From a checkpoint of a small transformer trained on Wikipedia: capped logits.
Each number is 128 + 24 x the weight over its row's rms, rounded and kept within 0 to 255. Layers, rows and columns count from 0. Numbers have three digits each. The size before them is the row's rms in percent of the matrix's.

# layer 8 MLP gate, 704x256, rms 0.151, rows 413-446, columns 192-255
083:110157150137169131148127138097131123123144123134146128120123124130162099127121098100165119137113139134101195118117118117157135106085099145143141134095148122093102160117080151107127110123133128
098:109124143084163122117083099137155094124095164135071101110086146117157146128149112171160126150156106132144126086197118094187088139092127129153179123086185113116125081155111122116099095125135146
108:113147151170129132113173155150138148103151090123121115145133135165158100129129138117129143119091128205101111106137122132190105111119119149092104147125158150137129102117111128134158113158146119
110:125146104154118135117086127082144120126094067153110152104105181140097129092096166105119132151107158181138108078119158130090134117131138134136131092129134110157104130114113117196145100085133114
098:059156093164119137121118134114143170148096124158160139108125117147143101110154171150120092115155134176117171144101099147109153097138145102137150113120101176106117114109119182152138176122150139
102:108146152153102134092132122106165111122134155109127113156123150078095153166134138126132122148102155144125115111128144181114126107142144144121077120118122136114124155157120122134128114125119119
107:097164115139117085141161138138098114134118100171130144135185117153114112116140127150113135081133145131102140147109088151164120126111097130110122129133115109124096122126146155158156142127143159
100:120125128178145163152160160131113130122079129068166136132146113136110129136097112103116130156140135119146115130100130124105150153082131139155122095154131132169157093163151191129111153125096158
092:150157159115113151118079146129152136096122109135149092103123123121099125127144086141124105184152134138076136191142116137117092131104112080132136101153164119146157143149151152115092114108130082
108:093158080110087166106133106164140150122133096118124105128115114166142131104139105125092161159171107132126103154139142138062105134131111154115124116105126152152158110152103180139144095142122130
101:111131103108134166094108103130152112116148121115120159114105135104121139153183105124112123148143149141132137132127103143108154106088153103102136161104096141116159094141144129153107111108144114
101:100145127132109147114138140092107120121121129130093131103152115143142137073176107136126111110172091144121084169132146115156128124093163099083117125111124146140122126132168139133136138119098159
102:101127147168149147125105090111153110142159110137119140155135156130128126121140088144143128107157164120100140108170125187117148099126140146122123094157142142147111124106155117127104132125131170
097:124162099145134090120128095110113154080156133139132104122202107132134127150165142169158096137114148129159105142146096095106114116086150062110114083176120131149118189150098129093153153104139127
104:138145091116135106126117099161104135112157111151094148131116104120117140089164096106109099133126138117114129136118142131137168122106112089163138134171115109158112118107120116161149158119079157
093:150106148162133130126123121191119140160116133140105111105106134107135117125168097140162148116117124111124094116075156056123133098105137156136166140137097144162151139153103142155115099125109151
101:153151123126127169143152173139130139122155158130134114119152099109090127126133061094112121161107112140121118136159143138104138072120214094120159146120084112150116163141101162118130084127127128
098:127135120117132132116111104102135165099146121137119155106134121186156124136142168109096143127099167132156110130121154124160167125119146097119103117150156112120103121096154147076151114135122156
095:133114119184178152121082091106137117151110185130112130134123142139158114118141161143150102148121140154140130119143114115137108174131100149103144114181108128099175132112106123113175114122188114
100:125146111137132177084163128148137133118119109119133122121132143164157106110065138133111111107123120128151145117155088145126150102119139140130146115089132149149122091152107134094138143143101136
107:183142155101110135138161124113140137138149122146113118162134197148143112112130139105134141137119149164126154132121152117137151081080193114129146108137187159139099164139098125132112118146123135
102:144156124118116114131123121124101100112124133114088112099107120115119126102137142109152080115145119164148124168104134072116143186105134098141120126088099135118128151079089159117091097131148146
104:110118141162156131168117104123135128083109145097098071108089136097146116074069101134125154195093129130116120177123119163153094107089116106148080157104150130105097136132130090142159112133154148
108:172094140091095153146167149149129157096128126128125145103131133110119134121128124137158116153124122156109127194151140130111145106096093143156154117100147086130121139156103086135101122160127131
103:119157114144099154108116124122149112102152105141095138140125135127166175158111061092122084100150137164122094103114129140135114090119115160113121126153120178157130104121098172120159149175109082
100:180131096100172167111151126139129096122123126142112069162142130085137140133110092109082133138175129136102173134152155081133137140153135112109149161150134119104119091134133125108115169151179137
093:163128151173174135100129096128126160099114120112151134102086112163156115147112094130142154117135135155098111186170102155140134115114130161123117099118115092092134090101136100099148139162138113
104:090148108109152105128120139111130149123161136151141079119135127145128104130127143096098121104162130159140127124131134130142198132122097136102111134123153135145105124123103139087116100150137111
109:168152090135112106125135141177113137157149126134140143103125134133061094121126143127120118151097109117072123157101106085112139141117129144175117085173116183131086133157148162136093124138135148
096:115144111127121083127112111133129102128103134103166137112195091121129112112119129177151094132142151125170104139128154168136155132117120147115159129138109149190154177136128164118180085111106123
102:086124108133112125108132168132114136137123105121111120103122105108079051153109137148160148107137178147121150117142092127101082146123106108105143097111135095147125136095167119140142125157097119
106:146177074172125122109170099129090127180112096147135128119157166144161125137143144131140122084113100158143103124141125146129156135098139153100089190180087118123144168136107114130107095118093146
102:153117105136115097132119140097133130128110116122137097163106100080112139088121140099141101095106118134101188137141138122137148139117152134114137153135120117133121164116169130144123105120109107
106:116113090100134132144110131149124101106132124143075126147124140154108095123128138145160149114180112142097140115135116141165191170143095145115118130117126124097119162123140139137159129138166161
# layer 8 MLP up, 704x256, rms 0.158, rows 413-445, columns 192-255
087:137119111128132136098125102102153123136135093091159128137190160140123148096115096162103085113107132132091146167082161093176056099115109144130122114109157128136137133132121134171139129109150112
097:133111123167142117140130154124138156106085134163098138107117090155124140127132094121150084151093132086157155117119115118111146127140106190153145173173093093135103148120134136157104124127128121
107:124123117121125165147135142135128131169127131082118144163096131067100139180138155105114123145149128111124145112120109120126116142143121150107148083201146130144143145132099121137121143151148110
107:145121121141120128158137145168123091104159100130108102123159108125118084117167141112148093113111143119155144108181107149144111113154100152099129093125106151137120117105133140120132154136172094
099:147165129088161136114098096110090130123130124135138114132140159141128150176154129084128165135150125107118134129109099056107138130113103122163131119117141109094135132178194155201131116137135159
098:123129125091149086129124107140146126144123124155112133132156118149153134141128127124091155142156114138099146131132131102181085102149168099158173133126138116095145092152161168111108106142119155
103:126150100111074137121121128131159089149154136097131131105082130127135125133133122128117160154116195054143172138082092091131125185124137157133123099122141106101154108110114121119125145125149094
098:146098106152111123146142115118113121107070110133159112138138104108129131110112127111127129133138108150144110134106124160150157126100109148132135121151118118175142108132117139120153153180115101
098:118115163081157140159139112152142126131111142137138111129143161132102129136148120143170142163147168134108093173142158139092110166151121089161117168177110106150134120120101167143093153100118118
115:106124136135131111095134111127117162142151057127148156121126072091099105123144117161138097141115187117102108150166092103133135124118126101142164135102128141148117122144108156130174116131132113
102:098142089084076128109137115089164126096103138138169144126130150124112137120096084160100130113123100124116118156114134145128141104139120117123130136121140122111142160139128178134105131137079121
098:106141132148160130161116170094099091105135145123154179151095122103146133146161121122111129105132103141163140123119113146141146134147107117127146115123078130114115124174122127128156147160109103
104:094121138148216089116090137119131130136117129126070094165119121140132120143081110141112126154130128100130136097139126126141098111095104096129100129132129146099092102121147120146165158141129111
095:145150132116125133143134162163106105109116115142143106129186161132155163143153114116112130144089133153197119137140109108165110090132145106147124097125114158141081158141132110167107115151119146
108:120151171111119119106168155137126091117136136148156125092117142105140158140160127120159146132124147111135127129151051112163113195139155124133159105113172121135119153092088143145112174116101102
093:111127125162117098177162118109155137164144119141165130115157095156174111094122123125099125139156096160192107100126111105071141115119112137091098068095166120095116126105167111116162144143136121
099:097067148152167095124114110147126130142150180143125132145145156137121140161114077168151136089147123113158126128134104143112139101112110127079093137133095114161121134098103155095085107083102101
098:101130134143157148091133140137124152110152128154153119122137098079113193111128121115147129138161159120161107159147121142095080093142140078141113100115113100162146128167134127095136129118074161
094:130067140071126156129167173127097111158154141139112148116093176166130122104125135159116138153104154154136081126121136137121120141140147167147136152131108151135110154151106098106108120129134133
101:150141143141123123111144130146130087142171095137133128149135152113078135097156133153097156162121130152187123089071142123122114118142144151121159146152133103112125122115140124160096165140113117
107:109168113139122102106142155119115176120099154124137120095111100114063161136136116100120147167193141102110119139098124159144102151158090130066127127120155133142180133131147087142117127145131112
096:146140147090126052141167144111129169109098155087106165151134128106127136152172156113120101164132158171164158136110120123145093133124143112136099108108156156117111174127103194111080087138159101
106:100124141150141144134123132113150157102122122108132120128157157131110148127127133134108129177152135104135120184076141131149118104107108134173041082123126114097124081168122147123174114111131139
104:109150136123087133149144131134139105132120119166092156080119124135151148094144124086123151099127174112103139121151108119142127125140113143109085100114131131124139119080146138169103126110120116
097:133116155163133101139097109155115122068165083161111131125143105132104126136093101110131159121149123088112128113080117166102136115105138112135120118152142134147109141126066151168137101106090119
098:119096145136079114074138125099133094069141138136089155154110128135160180138130167108136140140124096154136145138114139146129136189131134109170088108152093149109122127120106120100148113133122090
093:152099170107132096145149139090141143129178160124141095102107135140166118158160077163148113145129147112140168104121131127116112178090085154144137159116154108130128152130139113111116123141127151
101:149088099127122136116129124127086154080114130149128146162131154098168091141195131131135134149096155098096166106097151148112120113111119119122110143093055157135117144119132152132088110120157103
107:129053104177105130095154116128123104140129147114123091167121159168084129129157115122112150148112139067116112098114126129113165103138132148146085113113143170094128139168140160152119134126061126
095:111161136119121152102100114162117162120147153130121121150138140087134169112105139134110109130145101167134075119116126092122139130140180130092078133146185117120140104134148160143148183127132123
107:108124132095115125093133147152100179125119102136114135107155134111125125159126155110109149134141112114152133142163118117188106087093120182134120139104123128145121131151142112129152131126118140
104:159147129136109145113118106150120205091069151158141135128096150117128124094116109134118169171113133140048116135152150112137122196089133109151120110136125141182108129139082105134117073128089126
103:167150089104131114086150161122142127122125110120131192136154089110111108075127152093108115135150150141147113148144154123111146099099124136077115130133143127154111153171157105139101158092135107
# layer 8 MLP down (transposed), 704x256, rms 0.15, rows 413-445, columns 192-255
083:124124133166127101114128151132104131095142152123133147135129114112130115171138137111139148101104124105162102124117142191090107147196128112126109109152089139163121124125108109129136128149090128
093:130129116110141116099124052113114131144145143134119123184125127126109151113160169182151092099112139107133090146105114131137160141092115120130134139118098145127119153144123084106096123078090114
110:158140142108107126154130118139092156101104138126116122117098088121154121079182116136148150130136157142141148141101124116149094113172099114128120141101104161128132048117110134133138098114138134
106:135089113190152135160108124111139185112130135135082113118124122120127164151107132151108118094108150165125141130125138158136160114156169097113157155103103096119155125127135170179141075151128139
098:123170112135170111151159128147132112127088161128126124124184146135150167158140149089148170140128151102141132160135118113148137150119110085135084153154134091142098165153133138157090101152106138
112:134134099124144084125139151139134118119171136126172143122096101127115102110126123141129163148109129121125128135111136098166156142103127067139158130144154141118175119128113164113154166096169127
109:127183085097135171099107115156141129147158120168133123108123154104129133116137068109187125130121148119157159132115106140149174109169065167143124116156105107149136133088159136108101114162131119
097:113088084174116132116177107138129082140138139140129112112127125163153163100143137143100109136103158113107132165154111120081161128102092159144094141134136132139166136093111205137113132159125131
095:112129136126138168137096120163135106130112124158138116118142128137133146136178127122083136152140115137123189141130183154129131118109111138132146152141160138137129133125127145142116135108116117
110:122138136168102131101145121116119115169091140152171122118084110141126128142130151156112135108159120105121071126150125077114128132176118121142144154129126130116167160140086068144097160158130155
103:100115114133163188173155115092184130184142120114138134093121132140107138129106151109155127114149145101120183159107137095159159128132104111136164125071126100119142120122154109142145118099131084
101:097123094130105095123170126127054152158092119127135141146155116141110113130134091107140115147161117122111107142085155107095117135114098126114104152127123146114137141116172091170111126122125107
101:113130148109140098136142130098117095097135143152112145112082111130089134074118162134071125133133119102128117155162093163098175149103126135122120108132167140141101125079183145095117127141096104
094:103133139094129168123132127110117125069140116156100118110181144131120142136094139095148139149131113114106132106151122131126097116154160129121145067098105174108150126140163120142091134143113097
102:110137097166112115151134119097099129125089107144154118144136086127084105151144136161120187126109122113144136141136146156110130142140072083132128117127130126182101176153122107157078157175112165
089:135088138106139140120143136120137158090107095114094119133116095133127106131144134148111124127133138175095158146134134143162155136150141103166146106116109146136145133153119064139147127109099106
101:078136156117107125098143143113165103169161116147166141118123174142157078118132132118110132185123135067144138140099155150087147136149083120111130136119137102137094149156094091137134124162131167
098:128104132167146090079123146151146087141109123165098104129129120106138150146151135140143158161140113112062155160140186155109108105128128118119132135124100109164132113133117174142112144101105107
096:113131111103084126136126117152117186147122123132165142138125154108126122077151100115107208101123120127123172134115159131125127087101127109148139096127127125141106102158129155105108133138129150
100:146120142184101094113101069134163150128123173118116099151124172146097138097192126117101158151118092176147151153129154105160123139150180107168161160121151127135134133114103179089128140146131111
115:143153083142133098130115125123144101142138161136119136117120090108110125125109093110095154151124123093169119162095135158129128151120105143132133175144125143093119104154151106146102147128166154
100:087111116128143143160125132082107093101121137132090142148119106086147135129116159097091101136153094126119125149129137130094162172091133097137107128162131138114140131121105132117120216173117146
108:153136093126118123135123103131106131115107161162104099141131147077135099150141128135117114120167171139101115124125088114122107142141081113127106107135141138165130127133122103145122090122138119
110:116117135110126150186108125149100148157140086120126107068119131145139179120105101108144102146149129148137148142105120112135147143131151107147108083117075137115142133105136157118109153118141120
098:111119106095152125100122095162140146172137142099107164134097139113161176102076092130070095107160118138142130136117158148154156112145129124140143154125178150157099125092169121117108078159170137
102:095084106106100148105138118112095123150115138162125130083146125151130178127101137131085152123106111107113117113115158099103156138122155140132151128127108135108141167152128135113160129142116110
094:141139145119159172105134117172100136149087157144128135097121115127176080143107137149132150133127151130101160093147096130142144091132167077123119127116110122129098128158173173154131121144152131
107:162152116128141149132108158098159159074114132084154113123107107142160133142105110140155157154129146149136132069118156123121125077123117116150162128132097144105142096116145094152133104146155135
106:113094083108138105127125119135108141165198183072149098186110158150131089080141129126120167135170148100116151095138160143095144146132149113110123133132127146128089111137087138130143122134124111
098:101145115071150127076074132153116112141121112111139092110120158098167134143120109118123136132159140124139057090128145111131087116083143137121109143167174142116095144117147130122115143144162140
105:134131134103125099115134095101110095130150133132146142129112122122159116152120129101130135153188112114065158118109134126138131139117105182102075157102100150173096125131151117135099098128136135
096:108120098107160078126101150135116135092126144155128106156137109149155129140154142152105139130102152132107085107108155105107102126093169114147140131135135153126151139112128139150096177166120091
097:067131118131094157110124133161141138150141108125121149113153082161120088102131165120112136117107100141105112118152151122135118134117108107100119104109156132134061118122137144138113159118150129